Weights of a small transformer language model.
Size: 18 layers, width 96, vocabulary 32000.
Architecture: rotary positions, no biases in attention or MLP, untied embeddings, normalized queries and keys, capped logits.
Each number is 128 + 24 x the weight over its row's rms, rounded and kept within 0 to 255. Layers, rows and columns count from 0. Numbers have three digits each. The size before them is the row's rms in percent of the matrix's.

# gate: layer 14 MLP gate, 256x96, rms 0.209, rows 184-229, columns 0-95
# up: layer 14 MLP up, 256x96, rms 0.206, rows 184-229, columns 0-95
# down: layer 14 MLP down (transposed), 256x96, rms 0.207, rows 184-229, columns 0-95
gate184 102:136179113172096141135129147106122116126146133148117113123077119123127093085128096132161126159131163132135139149106132123126107109161084117169155135140144117162108135117145086146098167115151128094129132150133112130168122177118125129127099066145114130124115162145106076098147166088095143135
up184 107:151074132128101100152173175101124121144124161129107127184125122122146137128125098140119116136093108120130086132150125146163165131110115110104108132100149146163156146096127082143131145161143113109104138095130100107142127117130124118188142093159081122121075102099139121103164115163127144122
down184 109:130138120106130111131047106101111120115163110123118146127110139104102125098102110120161118148114154126108144126168135102119095123130104141129154038125142110138142147110106113143079178094098105119124129142145137148089149151138153134157136097129113163130119138117138124076110175103139121138
gate185 097:128160088129157124133138141144119170191073129100102100131148111171099132118141116149135134142108135205151145111144115131125150130112106137136120145133141145141111189132112101122101128106082121163124122093157082130152141153160123116130112110158145107144146169124112090111143133160117136160
up185 102:104145082121158123133136130130111139182118127103136146151146125139140082118103084070136115125101117127173135113081139161164096118111166150149116128114122115079136115151115093139092128107094108152103142131075111147143151106148128138126122175142111075102098153097121144114153140144136144133
down185 102:124138108118121090129147126128111161131135140114137162138140104122113149158089154117169096136166120121096103113120151120106089103151150152136154084119126144125115084164115166127109103166134120126057108149144138139127118125117120120089158184134093135121108091120153186102109085113131098138
gate186 108:132123138113140107153115170189139123102136166149133140128131117108090115167109127172143161109169117121137130171168085137149094160118114138157142147131128142163084125152123127156125187085104131141118129081145110137134094112116085117106120110132124120108174116106127133109116167131147111167
up186 116:085087125098146163137144124115155163098142097107142119131092134155154125150134085094069110139143094153124143114123114123106141121151108114114131141140129132128163095126090171133086115148108169090166074123140164110109098160112143108134168122091122088125135117156170121125140129132148123130
down186 109:126133135148140133122154134109130152183111134130144138169098132162164162089164114167135107151152110174131135154126136162112082119140129144116120161116109146071166144114133165159137094169109135095137131110082144128092128141131156128095143148099150122112086127138138091136147119082111124095
gate187 089:113117140104102159167178119142136151099100117128100151117146150120152152134102124137110130143171105206115146115162102165154107158150122112099157170096112107138121110135175117148135139146126137195122116125132151131104111112106081104146139086138137120114163131148136134102141128116123114085
up187 087:126110119131128134134129131147136136136144110094165089103135121178122112125126177114133142129088149079145083133146123159137112152128173104154098152200132133132133149121112067117128080106094143110111112135138116120131157141162122111112155107120102101126145170119128160157168154103113107164
down187 094:107155158158114178156072148109147159110121122144127118124142112135122147132118150135108123133108134134112143091133078187102117107127144094095144060128166182136106109102146093142155115133147152136123140144122127148143112170118150149122150132112121095093158097175138144141112116141116145166
gate188 099:120134127119106177127079135128095118106136128080094172134119141134131085125117070114092132128141129097120165132126124139122136116118150104074164114155164165107123094156131164152112129146119160141128140143142128090156150164128121143094141124129156144165135100158080118188135139150115143126
up188 094:138172076108098118119137141128142105125073110109133122162143135104104127124122107117062146127130132134124142106137111138093159127148146139152131125111109145115120141125132141168080157157130101118141136127113102124156139094089117114195137106114146158118155094132114109169151125184138130191
down188 090:160111152148129104132105133136131099147158126133129153112078127153165151124140156164162117123101142108094119146122156127134099141143109104084170112138157144112169118127159127079156119134146136132112120148148161147109129167175138138058136141108148118131090151183122150100094118089120131152
gate189 089:183123127151079107136134108112132105157132145159164100141124079099113131109162159168163103156119143131145097127110139140126124115152144136142132104141077151102104140118138137137129183130097122153134142075083131138146148146155154104126122111152168150094103160083134099105097126121134143104
up189 094:100109131145162112141126111114100142168132169149133102157063139134091108074162150112143126184124128136101122159146140139154110131118167125118116117166130158129179154148122112125124138122108119177150148088116121096124131150129164111076161140121142165125122164138144095128140160106131146112
down189 081:166112149142125110130167141140098178104152150120144124128113168156117108122147147156100144135107106088117165112114149098120137155150128108118112061093144104138122132151143138107087161149125180125132102179172084135072146119144115112143121105150120156160160125156123134142139118103127130145
gate190 094:096149109155124127099129132119127128136125169133132060160111161126104134126104128140139099141137116196130111117170149116105106127141106126117110131152142139138129163108188118101132135120111110170127149106103093105165115135119144117120163148130088150077100117081136122107124166148148147185
up190 096:120101133156126150082153134103111138118147158142167130116164110115128130163112126134156122138154105161139089153119145104118108121191119170120118122116104121154129165122128126098105126109136123112116143085129114144170104137115161134158129136122137163082087146108159107079058139180129139128
down190 095:148101117096125125141173102119153114138098115138123159165121103163154107123137131126121138101123136081120171125114100140151104120137160115111127052081132131111126127160108160114099144114143147118133114146122133154102107164137120158120116102115156090159149130170096136111110068090105093101
gate191 108:109130154157121177105139137126128170169152099123169134138167165131129101158142120148102103140139129116117090126149167177105136162161171106171097134111113169139141104090150111124138095158081137146115117109085134099104131098083116096120137144124133105105131140098121131142135102153120113139
up191 099:096118132161136088141135135131127106137140149107114119170092136094121151063144152139118135112126154116150112149138138091114164146138072147138155119077131133114138127109113111122133152131147096116137107118158096102170111173123161138113083111118176179149099145151152147105104135077128135142
down191 092:134123128130089135064151128114112145155077099134098166101153114161137135156135152133095113146131106108110122147104121175137138109133153144158112150136129115100137104108150140142135134134123123139076159119080152137068129127150108083118160156138113093091082126115124141134140144113072100133
gate192 099:145154103148091075106080154150128114129108138163075155086104086155100152125092144141092124102096147131147123108105114166129127119106147143150128126085152147139104140109134131107142136086136173118082119071114118140130129148130112113117142139140157149152163161136149107133108087112133120137
up192 094:106158152102156146157101149107130125115115171106121112157146114092102111144138112177170115146139144146127136146108126097112145109141087123150141123141083134103103171098109092118097136141144100089184143122172120134146159165086080159105130092165131110109130117131114166154127140128123124114
down192 089:156166098127112145122093094140144121129148159148102136064122101102113128094110125127078151148090150113108108104118102180091101152129126130148115210133134131158130122128136142110126116165113135138105106145105113171136119124106111057133139100132135118148122125092125145143104129114115115152
gate193 104:147104118163101172131093112130150129106120133125133100113122144154122129130123094159139146143103109144121107137114162181138115134158122129112125142131123110105126092182056140155062097101156128134129117096144084119148095076147149141110118122132099146109114155086122141124146135079106151129
up193 096:173156111131126111129094090179102118140127141096131104131123083186149164129152124083157146115139137145093116154104101111155110164124139087147120109136128145114152159128124075135099165127132123076121096131118170155123142125114113125137128123094112134115084171118115137148132125158080122139
down193 095:157114119106142163122121099138081164134141179131190112134110143125087115141114118124144109094157145138139135160130150143085121148090140099131169141158107126160117150107137104191145112129151138134114149100091158128139055116148105131080133122112122133157112132155130143117140118103117141101
gate194 117:128123129101114146142150118108107135149132101115118094088146128179076116138162127146183114127155105150095105124096101127158124120116106116086158130157144121161104144137154101137139147127133159124139107112154143140119075125107069127149150105163152071117145141129088146128161170134117141158
up194 098:166156112146141126125110173156118094143121124111121137168153107115157106115114094123087105087125161116150133145150163140122092115131155089092153110065116142099157140081146161144092141105155176130070138145147118143128128124099129138121155100103132152167131153144131126125130092116118150136
down194 095:135129143117118143137172111093118135089143121144107062117190165156116100173155121172162131116117130149123145117123096115114121148123098143071147194168144094128122125137133094099133146145123103086172136144132152098161150126114096127148127118157133129088148121140131132115121130129127125109
gate195 105:118148141163114105134104145152141116169085121131133145106092143119123150148107109116075110121138173109090149138141116132135153088141142104101113127166119178113102120130106164154118155117104169126155092166159116108183145127137140140156114112181116072147104153153114150146114129107126109124
up195 099:103145158178112129152153148111119117175120132162172103184131127116082103166110158098118143140143125102126095131142119133121144151096125127160102119130146138162107130111101119125156059139110132120154104112084135132128078154092098116115107117151079152131093104128090150113129132116124132134
down195 099:119095103165132131138148128176118102081119117128164107117101119138147116122081123110120180106110122125129159118144132147117107118131141129138144211140113152125156113135134120129158138142122125141125116119120132119057084134129131124141142094105097141166133099118115119122120171163117085198
gate196 100:124135117114122150158103151132087112083101135141125109113135133126128157153145127116128116098095110177136139188134100122095101121130142123069183156101155131139148119151142132169121086080113145091159095155127150109151075157092113117106124121123083128100147114102122128110142139126115143135
up196 101:098156112092117117105108165162179141107138097169087135101150139104082153158130140119085099100113108120104134086150112134101139117125108124120148127124152153114142109138122143184139116148103154109105105166123141119126125116115103073090156120126087134125169095146154132163112127129094129154
down196 095:127117140133094130117126097129161139140117128138119179148108117137201125081124086134116159146127105099098137175158103180158131111143154125109103086127099099147118134124110109074131143147138099153176132109133117122098134124143140158146092145121146122150149165156126120173098158124136147109
gate197 105:117106179113105148118094124123142126098122101138120112087102151136153137122140088103119122098162142158151134131143109149136133159102132101124120155174132112130096107117134103136124102110089128112171158116093137104153104128102181127159116106126095156125154110149175122144129131126064196137
up197 104:140136142091094171135160166108108132127139165143145125125136131103120124118133116118121107139147173091082104103152116149107074118162144102158122137067091142142147097129138110134127116181120110121088107166109178110137145145151084116130117141157121142072123110106138125163126147135154122122
down197 103:128147136106121110117120131141103132205106145065158184120138141105096164169137099116103131122132115101111108128158145121109116103122129139117098103108117134141135101124195075123158111132096161159135138123161149127087154126128148113146145152105099122147124158156169119122140121096137113143
gate198 095:155160089119067162098104110136179130118140151111163130149112085114106105122109133109120116139152093104123115138171151109113125129104115094137114105120135134112124106110116147171097103176082091126087112150164139102126130154142121098129149097115103121121145159122127176153158101139131120161
up198 095:188126123147134128109181128126133090148138099117130128118169140129130114128122160152122124158156160158129121166128149112131085106104119154153126097126146166138128155117150125145075147108122081131132160133095118123127165088136142141120148153114110135106079198111139141150145121107151103181
down198 101:120108144136145125140184130142124162118137109106118034085132104124119161139092133142158130097127138116189129102147113147109160141152127143148137212138139113128141097134134130150136111102134119144094099139174124120122110110143106143115106139132117128147114149129149121139145102121105085091
gate199 098:128123145158121177113140154098128146102115142154098089115084116160101129102112137092147133148139169123146106134133057109133075143122122105145100158082136137149112135089133105073175112142149164156131151136120116152109117120142141112117137150113069131124142125134148150141115123147091151151
up199 098:088128100111136146117087177155133106098111126145154142149152145169134125085135156118114136092124127100150167135133110157140110099116125151140082117143121095126174156136120104137146125117131140121122092078136120166132117152127076137129141175166110096127118065134096130128113121114118077152
down199 098:104098140161116150119112155159157181140171174104105117076084121125119093114095125104136096129165080137143109107093107088128116154116140112148119124110130096151107123106138121125122135136187116108113149094108142116083113112141146110117113105096115126152119147100153146091128155136162152149
gate200 097:168138126121119116091089139106119121139104133119104096087118105117103124141145143142144127116146180130161127103150134109127151141126165108144128120118134081112137156159178106102144134166158117177137142092150058132112110157192123137097138119110150157126167112097121114119109123165128146102
up200 112:147126104128143124106162110113106108120137112105149159120154134085159143130127154107104168104100095107147125096078149110102139093135146163121110036097122124089109106125101115127121124109126111132083106127119130148075126103130124134128108160113127121129126117123145119141155077137159094080
down200 095:090117133125142135189175119132134117129140130129150140159131148161141139128110096116088125139109100113107129133103112160144111095120090149109137121147128166131120099084088148160102133092116119091121146157122163102144136116072127103154101160130097094122086141185142155117156146103099119151
gate201 096:168099119085113097136118115170162131114123125102141128130114107148081165105159123074107141143101199157118117139129131136132100132121142144129140127174166125146066089133101134113087174151155147138106130122153133093161128150125096124107126101136153142100124122143108129143145173132127139132
up201 097:140146132153126143133118137094122138164116082149118124109128197191102112117188107109134111148127141152084090132139148122113133121143107141088093124090109113174165102148127144121129154141153140092118127108097157154138127102097111140128153097142146149113141108120139152105126097173138169117
down201 093:120119132063103151153142119129125095124153144111089188121097146115140102138130148098114160143133120124153153140152147158131154131146117116143117069141109151111093131146115144128110132175155193138130160109095117145074099159147139111158119117146146099140120144141128119124167156167095147139
gate202 089:156082123111175134094135107127143140103098098126146138125117142117137131107093100085133131138134147162112117130122123115109128141135132124124123132121140150179144092153138123100145198138090154172123141139095076148141166155088136148117184147156128122094115138107111102149103069148140134125
up202 088:136108111082129142140158156099139087134111124142113158088138138110150118152144095161144137134120121168085066121142143113105181148118114112122153152101108163121193127143121141167118112122150067101147111121119139137128120134113108108130106105122139109152067117139116161163101128159119135137
down202 090:123119116148107131120135133140109109184147104099113094132129157130116089143141092159106160107106102154136079117072157129146105113099140149095086151127115147117207153122142164120163118137121120137141115154164087149152147150139121119154130128160121117122144143150179147138114117118144120175
gate203 106:089130144111133118163138159138105122151136118157116101149142105148120142127139127116116143138131094120097167141156134130174119103108121123075152111162160120104097134085128090151127141104142152124140108119149117103162143149164124097134163146182113140097137118125089120073171155071124126171
up203 096:147119137139132167105142140119104137113141119137108118112150162149117112150146140124174137140187136129151082149152133140110098169134126089137127142088077148148168071133129108124112125121114135091111138143130148134121105103082146151135134131091104140178141141138120111181179080144125163117
down203 093:111107138144131112091130125126115093159145159164094155146175170109108124120116116175062142138145144106108146132136127125159113131131089111100139172164129149100173140132125087155126112102098119139154134128090115092089140125104105082116160105162084136102133125116105119121102123139127103143
gate204 088:158157122126117147109109102166134160111108171121141153173118155130112178144176115128154116134158095170081109127114104117097178121112140119123104140136111158177147094140140105154150161127140102106137089121134137092121143120089115113130160096156140132114137120101135133112127117090102072125
up204 094:092129158152127110148117185105124116118147130153161106145136105154130103122132089121149086161086141152136189132167150154174087169113132129124143117111129120090143152108115091106128149150141153098123148116155127166131099111139141093180141115106109118150103172121151097134124137141133159127
down204 088:095143149113141171109171125112143118144108138147118099159122139086112135127155124127141070152096137128121103097145129167132157189153066150147116079156123151156122119090136110109144126122150131151135144121120112143125140161104133152130118117086151170119104117121107134138120167118142194145
gate205 097:146143149118103158086153110149153133142108147114084137110137137118104144112165201127134097111116123155126094138123110096144150149125136127123161130080117118099112178107103112163132164112103109188140160083120122113160103141102120140118155095103121141098173130159141141105133114146137152108
up205 097:127138106125113124135106091127125093138119110104067182132126128064126122116159154110092124146146119152133118133075129156149114159110133164126141108152145122127136142118105114134168100111123119139097079096112115110098124113119177123085131128139148091086146075109102147124156111132162112159
down205 102:128147164143109117133057153147143079131106136107098195128133136147119100132117128151102149143154065113124096136125123136133142087155155125144118081155131115146139136126148124116105120116153143112112115131099127143043162161131127140104103117131098112142087130136116134124090137131158127155
gate206 105:138180137125140100114109152149165154115089148107139128095130099118075104150116154146114079161101131130157117131142121126163098107152117125180109144134137117141100171120169133132153152077100134134129128092111113102138136101120101151076142125157169163131136159165107110128122153127098145116
up206 099:152151139164145115126139142101127112125091127130097151128148130174150097128102127099113172140115164151083107135149168119125106133136115099142180136127087183111121083077136148180131123106160113139134126119124172137128139146117116138114108131169105150145087131107106140112104086119175137122
down206 099:132111175146115127152060103180111092084122165131155115169105106107098092075125098163113151169139152146116158130126142165146130130131136095119121084124144153122088150114131110133117114155133118119125165115136120134082119137107131158149114131157105111153140109129131121148141101098136081115
gate207 095:096151165158109120133135162105131152121123109139129119121151109156134124115151113169151080114138103159106140150174147122163076146119106155166148176117119109151134160167147148109109144175146170156179142132135108139124132104135101150182141133154148130150106133150112124114160173121110125145
up207 106:132139152126110113085130094093142159113134108126129108082152159138164135127123128154141130144149095152127090079144121115167162139157117138148123138153154142131115172132123162103122150083150178114141144106123082143135144114139095116097144104097114124117124156053139095112142125133079101121
down207 109:154119133147089116121137121126141083143129130158165141110096126174163148126154139118140135133112100126113137110158125111163156115101149168122092070164154115151126161162151161114126126089143135080083123108125114161069063146161123150117135137143118107151147132139134103120113137147149113106
gate208 100:084143150146086143178122169084139128136143111185133139102139112141129148126147091125112100102127128138067130110094122167102089146106077127120106151112121090119113134145167086129111144107114132107117098158143127138119102105123126099157101075116121114122115147137124143109080126138123097123
up208 101:138111145099111142143138150143082176164145110132111158162107104132155129111142088099154136150162119091090131116110109118159076137159140130082156142129140088171143108133123114159182121113145175146108128146129140112085132098117131108122147165149108130138139123149145120123128156141075092126
down208 102:105106090138107115167190166116164134113091130147110167097145160147113128143127139107095146121104136108145094118147122151160096100106112150140110064113137126134124172135153140108139125109143132122135129138092153108122081131142127209155131122121162137164134135139131099130093119146136145156
gate209 106:145121087120118144130088138137171113153131139134117114097074130140142115165131124119125127164112153154137105110119091152118135153147134128107145126100173168145123119167155141190144138098117095105162125088157110118154142150125120163119115165138115107110075163130110112125191146113111157153
up209 101:164160099140138116112144093129109139104132105088076115152131112127115128137131121137162117182144110145139097152184104149073143184143163128106109148105122123113153129114170153147139098111082074116104095096156120157131102131149113122144122137127105126126094115120102116103130155100118146110
down209 100:117115168107173134140185134135118108118086116174194108163142129126166118145148180119189123117119148109165158132140184125126124117117146129126127127135111126181146106107116129115134143111120136146115132118122074143094136128106142133105085148109139098115132118119172126111144174134110122139
gate210 104:124124169158091143120089118126151131163110099175132149132097138130155135144135135119132116098136162108144148165162091151131134138155147135105158153119111124123153141180119141152179172091137147133158161156125123127136111137102161138116087093106078119137105177079132146103114110123099148122
up210 102:133113111119141130118144113128109112112080141084130082137120141105119070147087121118149140122139132136129100137147104132084137127101108112090166122135154139163078096123109153100112092139153128149126086116082098157144122114150131104148147143135102168142106149113124094139147186109072136105
down210 102:124146120145142150130097091118122118126133118122142112166142118112138175152113096148154128162135132135153160145170098183128116109147154139112136238124122129120120115141149087135094138124126120159145126103146148121099121126147124117122110119155130125149096122097153133143129169112114141204
gate211 098:098121127127114136113099144130174164102099160122103128131148118143135096138133162110095083094103134151123149133123121117146099127130159108068179142104101162120126082177102133148136149117148159169136133092110135112124158163101117134113125130129093114075136114127136137110141198145141124126
up211 097:127117118126114108117139107157127137150128143123125105144108118086092094129102156148118133088130124157104196142142143152128144114146122118115095124140147123129108109083065119175131096106088134151138103157111082091134094121119119087101132098108102080143154092102101104128155151150146145113
down211 095:111163162145150083104116130087092130142168141115097145157129142119154141123146135160149132162151134128114164084158077085140092132133104104100162091116149153118125116145121182117123148152136130128110113123128134119182178131122128113144137121174122130092123166133121130114141090115142180121
gate212 102:155112138146143099130111119139121119164122124145113154106139133086176144110129148114157091123121106171091130160119151098121096168097109136076123144147131124118158086146107100158144107124123143139125168135124120099135132145100162115072095108134107143139076128108172139092108152140087150164
up212 090:078142160128122128131117132100154131129131133144129146123114116129176135139141106119169157122157151174145124170135128110166127121135120162122163126140141121100156130112097156143156113129127123092137133181122090153123158096122113066127115149043108121113113164119152109106156175111131155117
down212 093:126139149127123132098156102115161091145104135085091156133128087164126147102169146145116100138116163131113135100120089159123110124121129140108154070131122136167124128124107096115100165104155123135124118151166163093135129128115148159112112120170102118146112112168131132173065114142099106092
gate213 097:122163098150092182167109108097138119154131124104102135192175129147114163107092086143096120125091140135091123131116092145117157113140143125145125130119125106142118146111136158149118140120142092123122136140148095121139159114093103105175127084143103136148110090146129137130173119130103126183
up213 095:121149118133100126117142149104105135138149128153121158098124094175133119120128091110143148080137151120125163133107137117154129164121093155069158136144129126148108137151124103166122139112115119097115106163115188208107102110109146115117133160121088105119151145143094119121171132093127093113
down213 089:144147117100132132180106157175176079122122124127123135117113100102117150152169104128119150140134116158154170079098097141133148106116137158101098112152141140092142151129160127142087092151142094142125139157140127120140115154105118088135095089129131107127107108155134151165110120145092075132
gate214 111:144182093118108087155128109126120130160122118136081145136126137118093147114174125122106137143113171152073109129153164146131106134158101147114155141150151126176134117121141125149117138156141143119125104092128119151154097105122145123071149119155118131139112105096073100097174160110155109147
up214 100:114096177155120187111116144121114136124136168111135142106110141152171124153111118145186093131154146100140131118146076136102144139111186115139111135109117165121146142137126096116134112086120143132156152141111118108111168169133167164138116154098126127114154152102149156147136099112082124104
down214 099:128138113143112112117188138136126152126151125156136165114129141147064131110152131143123110129102147163108088128142155096179108100146103127089157167140140106124135085111116101171122113118127101106126117092135104145078162151146128137079153100112147138128096146116091112136137149084157128157
gate215 103:120071108116116105142110126176074128111104138136164149106086102088125128108136168144159108095146124136174112146106114133128091127086136090133130147165112180119131152153134104174117163140137125119115139102139126132110120145102108107119098131103140085152080131098135096100126122122104138159
up215 102:158092128142123110124166105134147112136102152119166145136122115143071156146124105122134193161109138103164148131150167139086092144126092100135105120117123153157097143086129139114130090143123108139132133151123154122164117139141102164119125097112174113133128079122137160082149155111097099148
down215 103:130093130130139149130101112119134105138142161112181058111093132112087143148096151118110131109127097151162141109120107108137155160105109115139157118103142141135124129154134102147122107126079106092148136122111146111166096135123095104097104109189111158125137125115182156090104127144151148160
gate216 094:079150138146123110133122131161177128151126135122082136147149184120077149113146113178088085114126181105134097158155173133097145144130102116127138140131139118150090124110167135157141136081096137126137163127141102109162134135085113142113133121152123114109148142156145162149139115108135112103
up216 092:133142137094119159130108127108142123137132157113141108100084112134157101154118124131121110142118113154137182153118069136152089113134144174086142149096137088108159118097132157124076113103152123151139155135138155149153135111089119124108104108114098111128154104135115059127139146111157155173
down216 091:078098137111112162129149160145132145175132126152138084142132127115079154148112122146078113150144141122083104111141152111096171124138133121155096209094152136108131133119151157135112125102145134095128121144143126074103107122108117168124145117142102123086123132151124141146113138147168150134
gate217 100:130135188151082144134109143110142108151144131146156102135139112156100112143177162135145092135142155147149104155145125145167147113089128136114151120149167129172132160134100147099130167175129148117110118079140126097141161146119093159092128126124124152113130129082174132119145116089156100140
up217 100:089145155105104148110152159140101137105139115080112124172104086139121148118138151099155093104117110122137149167149126113135119080113122119074094118127145180134152120167107095138160166161117092134132115123110147146102139104166116166121112087158160160107144123132170112129141117145139120117
down217 098:121149154143135103152103088121163098105099155130126114118126139138131089151153142109131102174135081119145117084124139132107130142120149167155194114163114140136114125128129090129124136136132121118071178105144135108176107122101107124123085190149152138108108119141114172120094119133141108115
gate218 100:119120097135135142172082139178137144105075110114113140178113098167143144101156157123129146098159130163111135130105124161164096120110167131088135126153115152126127151129141092143105135113091157131113123140127135099164125135109135137126119105138143128163149149152079185114148121138140077155
up218 094:081118132060108122131139127122137121118095103143173157158161133110123171108139142111075126109129160103108093134092127171123098124133111109115126103131145155109139113141109130120152150146124104174150118113114175124136134132154090119169141078149148112138107118077114096112131144120105120078
down218 099:144125164109113123121140133143131124125150116159119112150146080117160127080125116145137123098117130164111082141145185104112161095110203171120095121159119095134111138122103133119152110102124133112139159125147131126176144156139127157138124146124121163115136131102123133165178066111130089134
gate219 096:127138156107106120107100186153129187184123114148102114148086146142137152177103114151117132163181121135122145106141115140103072155079140099111139151126109151123131142116121140103134106132138162155118129138103135118147112176112108115102163114103110135157174121147155105140136118117101141117
up219 100:153136131129112171104131139184155108137178121118126134159135123119129167127168106155131136129105122157128081162120144172126159139193104166142119113149164106133167138133150161123126120137128112122115132103131146107125134110109121117129133109127187147127130120149152049097091138128119146166
down219 100:138109132112116149151167141145114113179114098095090133166097126101133111157121122176158147145153106126136140145107118121129172087164086111112097135125142095129166112117137117121116125107138140169118150151142093050092107132136098130139142119173135134163115126102109096132146111136138092102
gate220 088:153128141088129145154151134109148141122119094124070129112135106097125108124108111118094083127141161099114190151144117116122127095111127104145131118112160143091118105115141145130109139195092124142095131129142147111093146122102125094107154136151161104096110124153137154153109083173119156084
up220 088:123158133089150124110120134103116114164119126081142153127151143103137097133125140132114121129130111152123123128170159138103067120144125118126144134143131094120155049141134158145147082158129140113065132109153160097078155130125106101108136173102120108139116135151129143156111138186117148113
down220 089:116122155087117131138090113140116141118129155125159135137164109107080121120152133132122119128132114159110116092126116103147170131127087130115183150116110124150168172167101111118087145081133121126143164124144125165132116180121123126145118157132120132160125094076132087140141118083088143177
gate221 102:113113141159108094103130115129165148084132139100117110137136125133107135115150105110161151119144093108103158162137107107148067142087128077125136145155159155118126124083120109145143126106149159102157125135152141091160119093156131097192165111144081128141134150104100157146144142151125126142
up221 090:135129094111119148148130109098108122202132094154167099159108162174109137123124095150152130145142114143107100142100146148103122128169155113131128123101094106127108128110133141103135156137132102092106117082173133093112117102105109164156162148157159086144132158127122134133129164176117140132
down221 085:117110106117177152127082135105127056148100137136153172137154131114127101140164176153123162177120133144141099096148148128154121151134106173143150148121153114159121120109130135166151162114105164126130095123113148120160134156126092111121135153117153156145156103093127134111164109096154130128
gate222 087:118116109104113158109136150133117086089166157148157121116100096119140114091105129114133135141096125127139080144135113143133095159106094143097105080119155168122126130106150112101114159150132117128133149076091158107162141121106099116154168112150071110097131111113101092117088119138099144150
up222 093:116172167148082077147132109095126120176118106132117137135135161122119126132129091133097120138133099174151138172135108127119127139120145137099129131121105115118133104133134125114150094135102120142096155129159128086101114134157088065132115176134134096123133102137130197120180157107159132119
down222 088:140141137136112106138180106125113128126136147154113092147131160137108149103158114135143149133125121117076112107130128136140114108169151139151092244104154111152104079123165118107135145127151122110137127110109122132100109144136110178141114103101113115136172144130109110151115137146093120113
gate223 094:143118125101135115161122128119117122146142108130125130153068118173111150096124145156207111134112164166136121137109125087139136152106147123115159130124130167124150125136135134100099157129124137106108105099152059125140135064129139117121149082173130085116132123109124122130139120133073116151
up223 092:124125089158122127173114087129125141121112139123167116160173136160132136118164125126127060158172117163138114138146119145140096155124140118125156135077090131128090104156111073136139140093144106104172102140148155129153145164115126142133101089129129195135120140095135135128115113129134137126
down223 093:117155150118107180142085137138140103108151124156125146145140117078148112102152145091081160169112152134146109120136118145118142103135116141148118167173144119174125160138091099095163113089166136150111092098101153156125130112123139125117125123092106152126107098103113164143157172140125151115
gate224 101:082171093140130128155137149132126160178144112130131171159109155140093195085153147146118114150137160165132136131127168155114097154156106094155119148133150142113159091114140118139129132147122130139134112169114132182109160121112137120101128134118165095094104155120150152099129114127148134157
up224 098:181148111113151118139108139150145124133169131161099094177124091112105109101115151147107071150143148148153155107110110086126113126101123121112146119106139128129080123133115140101141167148119098119084115102122127122147151104151151152155121092154184094087156131120164172149132135116130111125
down224 101:118137118111122112124138133155140082115145112102146177123143127091095169135170129162125115097125157135206169157137125121129117124141125135144085168116177111107156129121089182143136110130151116116125101145148132154112106115137126123114132156075157088140089108126108108105126147115113096148
gate225 127:123120123148123113173105111120154069126108142152116113129077134113089117087136128132122138119135161130119112108135116135133123097138079142128167121111137147133148155113151124142097153120175119094151117116165121166185101153132117145156086082118122180155174114145144101111140159094117153146
up225 102:123085153132105109107138112107143109186153127140145156125186131121147083106165092149146098098138094075145091126124132133139141104139138075162095119126115120113151099102123146109119143128094101139102145120142131105113152130143136121169127153114110115133055117115114169121125098112096128132
down225 098:159103108140154127134052131144136061111163113128115078123082123111114116104128131111122125166137139120101131168084133091128108079152099142137185180129130136129104157132120112134086116128146113095162112138131105151148132134124148135099141116116113130150133123117152113125119154112143159166
gate226 099:115180123142072123155161119144151150145146139148139123158132154137104137075189112146134150088103123124099112128120165116165085147126144116119141152147131146119156136136114084173176152155135130133142128167123142165149155097150135097127106143121119168137148146103128132101142121087088121132
up226 110:114139107109100160181122133102138124124116105138141160156165133141170157167128121130122121122035109129106157140102116149120136114130120169099176135127140130172118163118143191118144109127149151110133107142130128127121107138127131143158107087102139101123171148110155091127118098167123117119
down226 111:146118165150113151151118136105127134115150086166110102107114135137162136147151137152128163123143120110120185099111150158102139146172123093102151180154163115149113121106130218135143116106167132082152131133152126105149079119131110106148107135114107139132136146144140142115143101130143157146
gate227 096:125134108123120125157111107115177116158120132131149130129120170100123148129103105120094122097135137123121060132134169147114172169139097070125149139088108140114093160141129103159117145139084149149179115115096087118144137154100112112154098128134160144091125091156108124102132127151102130135
up227 094:090104073158133151101089162101142124131119143114143135107122105150125097142136146131090112132139150145143157167110098109169112127085170147120141121113133116108156146124110139133103163098140158131145131117096130115095184091138081154110147169087116128128119147113128139149129167165126075118
down227 093:118102135149078139114119119150151114125137092117114189116162145099125146108122121104144087113130149155104079140135136140100147166164099143136092113092120171089124120170128130126114122138099142117151126106156149120086137169134121136142129142175160116147134175119074105143129119120117154174
gate228 102:136120155097072131124097110121108129112123148148111142153165158176107105147157092118144083140144115140076098129136101090169141130118160108137147133181151161171149173113129110136128148141118153097153148095123094119163125125112153153162146110144104117135149123131122147093137155115171126124
up228 101:104134134142141096145097150136095118144105174170110124126166100136140108148135167166113133114136114151116140137187121107126116079062156132152126116137135088102095150088157144165075158125128114151130119119143082124130132126115109130135150156132140138113147127135101149111186157143157108122
down228 102:176142117143136132145169155103126160081136150124148137134148116133142083130127136138116136113123079131170146152131168107107133115120147140127140177118123125118126150156136138087145095125098144169095107109107155097209156116153103132152128096167123120103099126135127132100131078118152093133
gate229 098:149115145126098115167120179178156149147103150179099106147103100177119102131116144163122109136135184145156134140150124169138117124144123099179156164157160140102134126098108161110148122188129150120109150140123107093142135142140131147106122153150145112145120098134113135167121126145154142132
up229 111:129144114134124115181120140148136133095156115173095117132078143137107173153109105168090133126141113170122123142105137135094147091182111139125139122151139166100112139119111164128112129096172115086130131176124143121130110140097130096146105105145146134167121116153154096078133155144100118156
down229 122:139139143118126116149181117141117170108139130138151149128117121116160137139107117114143154125104127129104121159141125085110150118150096141145078032135149126121171110120104165136136150108125090109166129101140148147130131129175099117124112127152155129146120114110147111117169171152182147163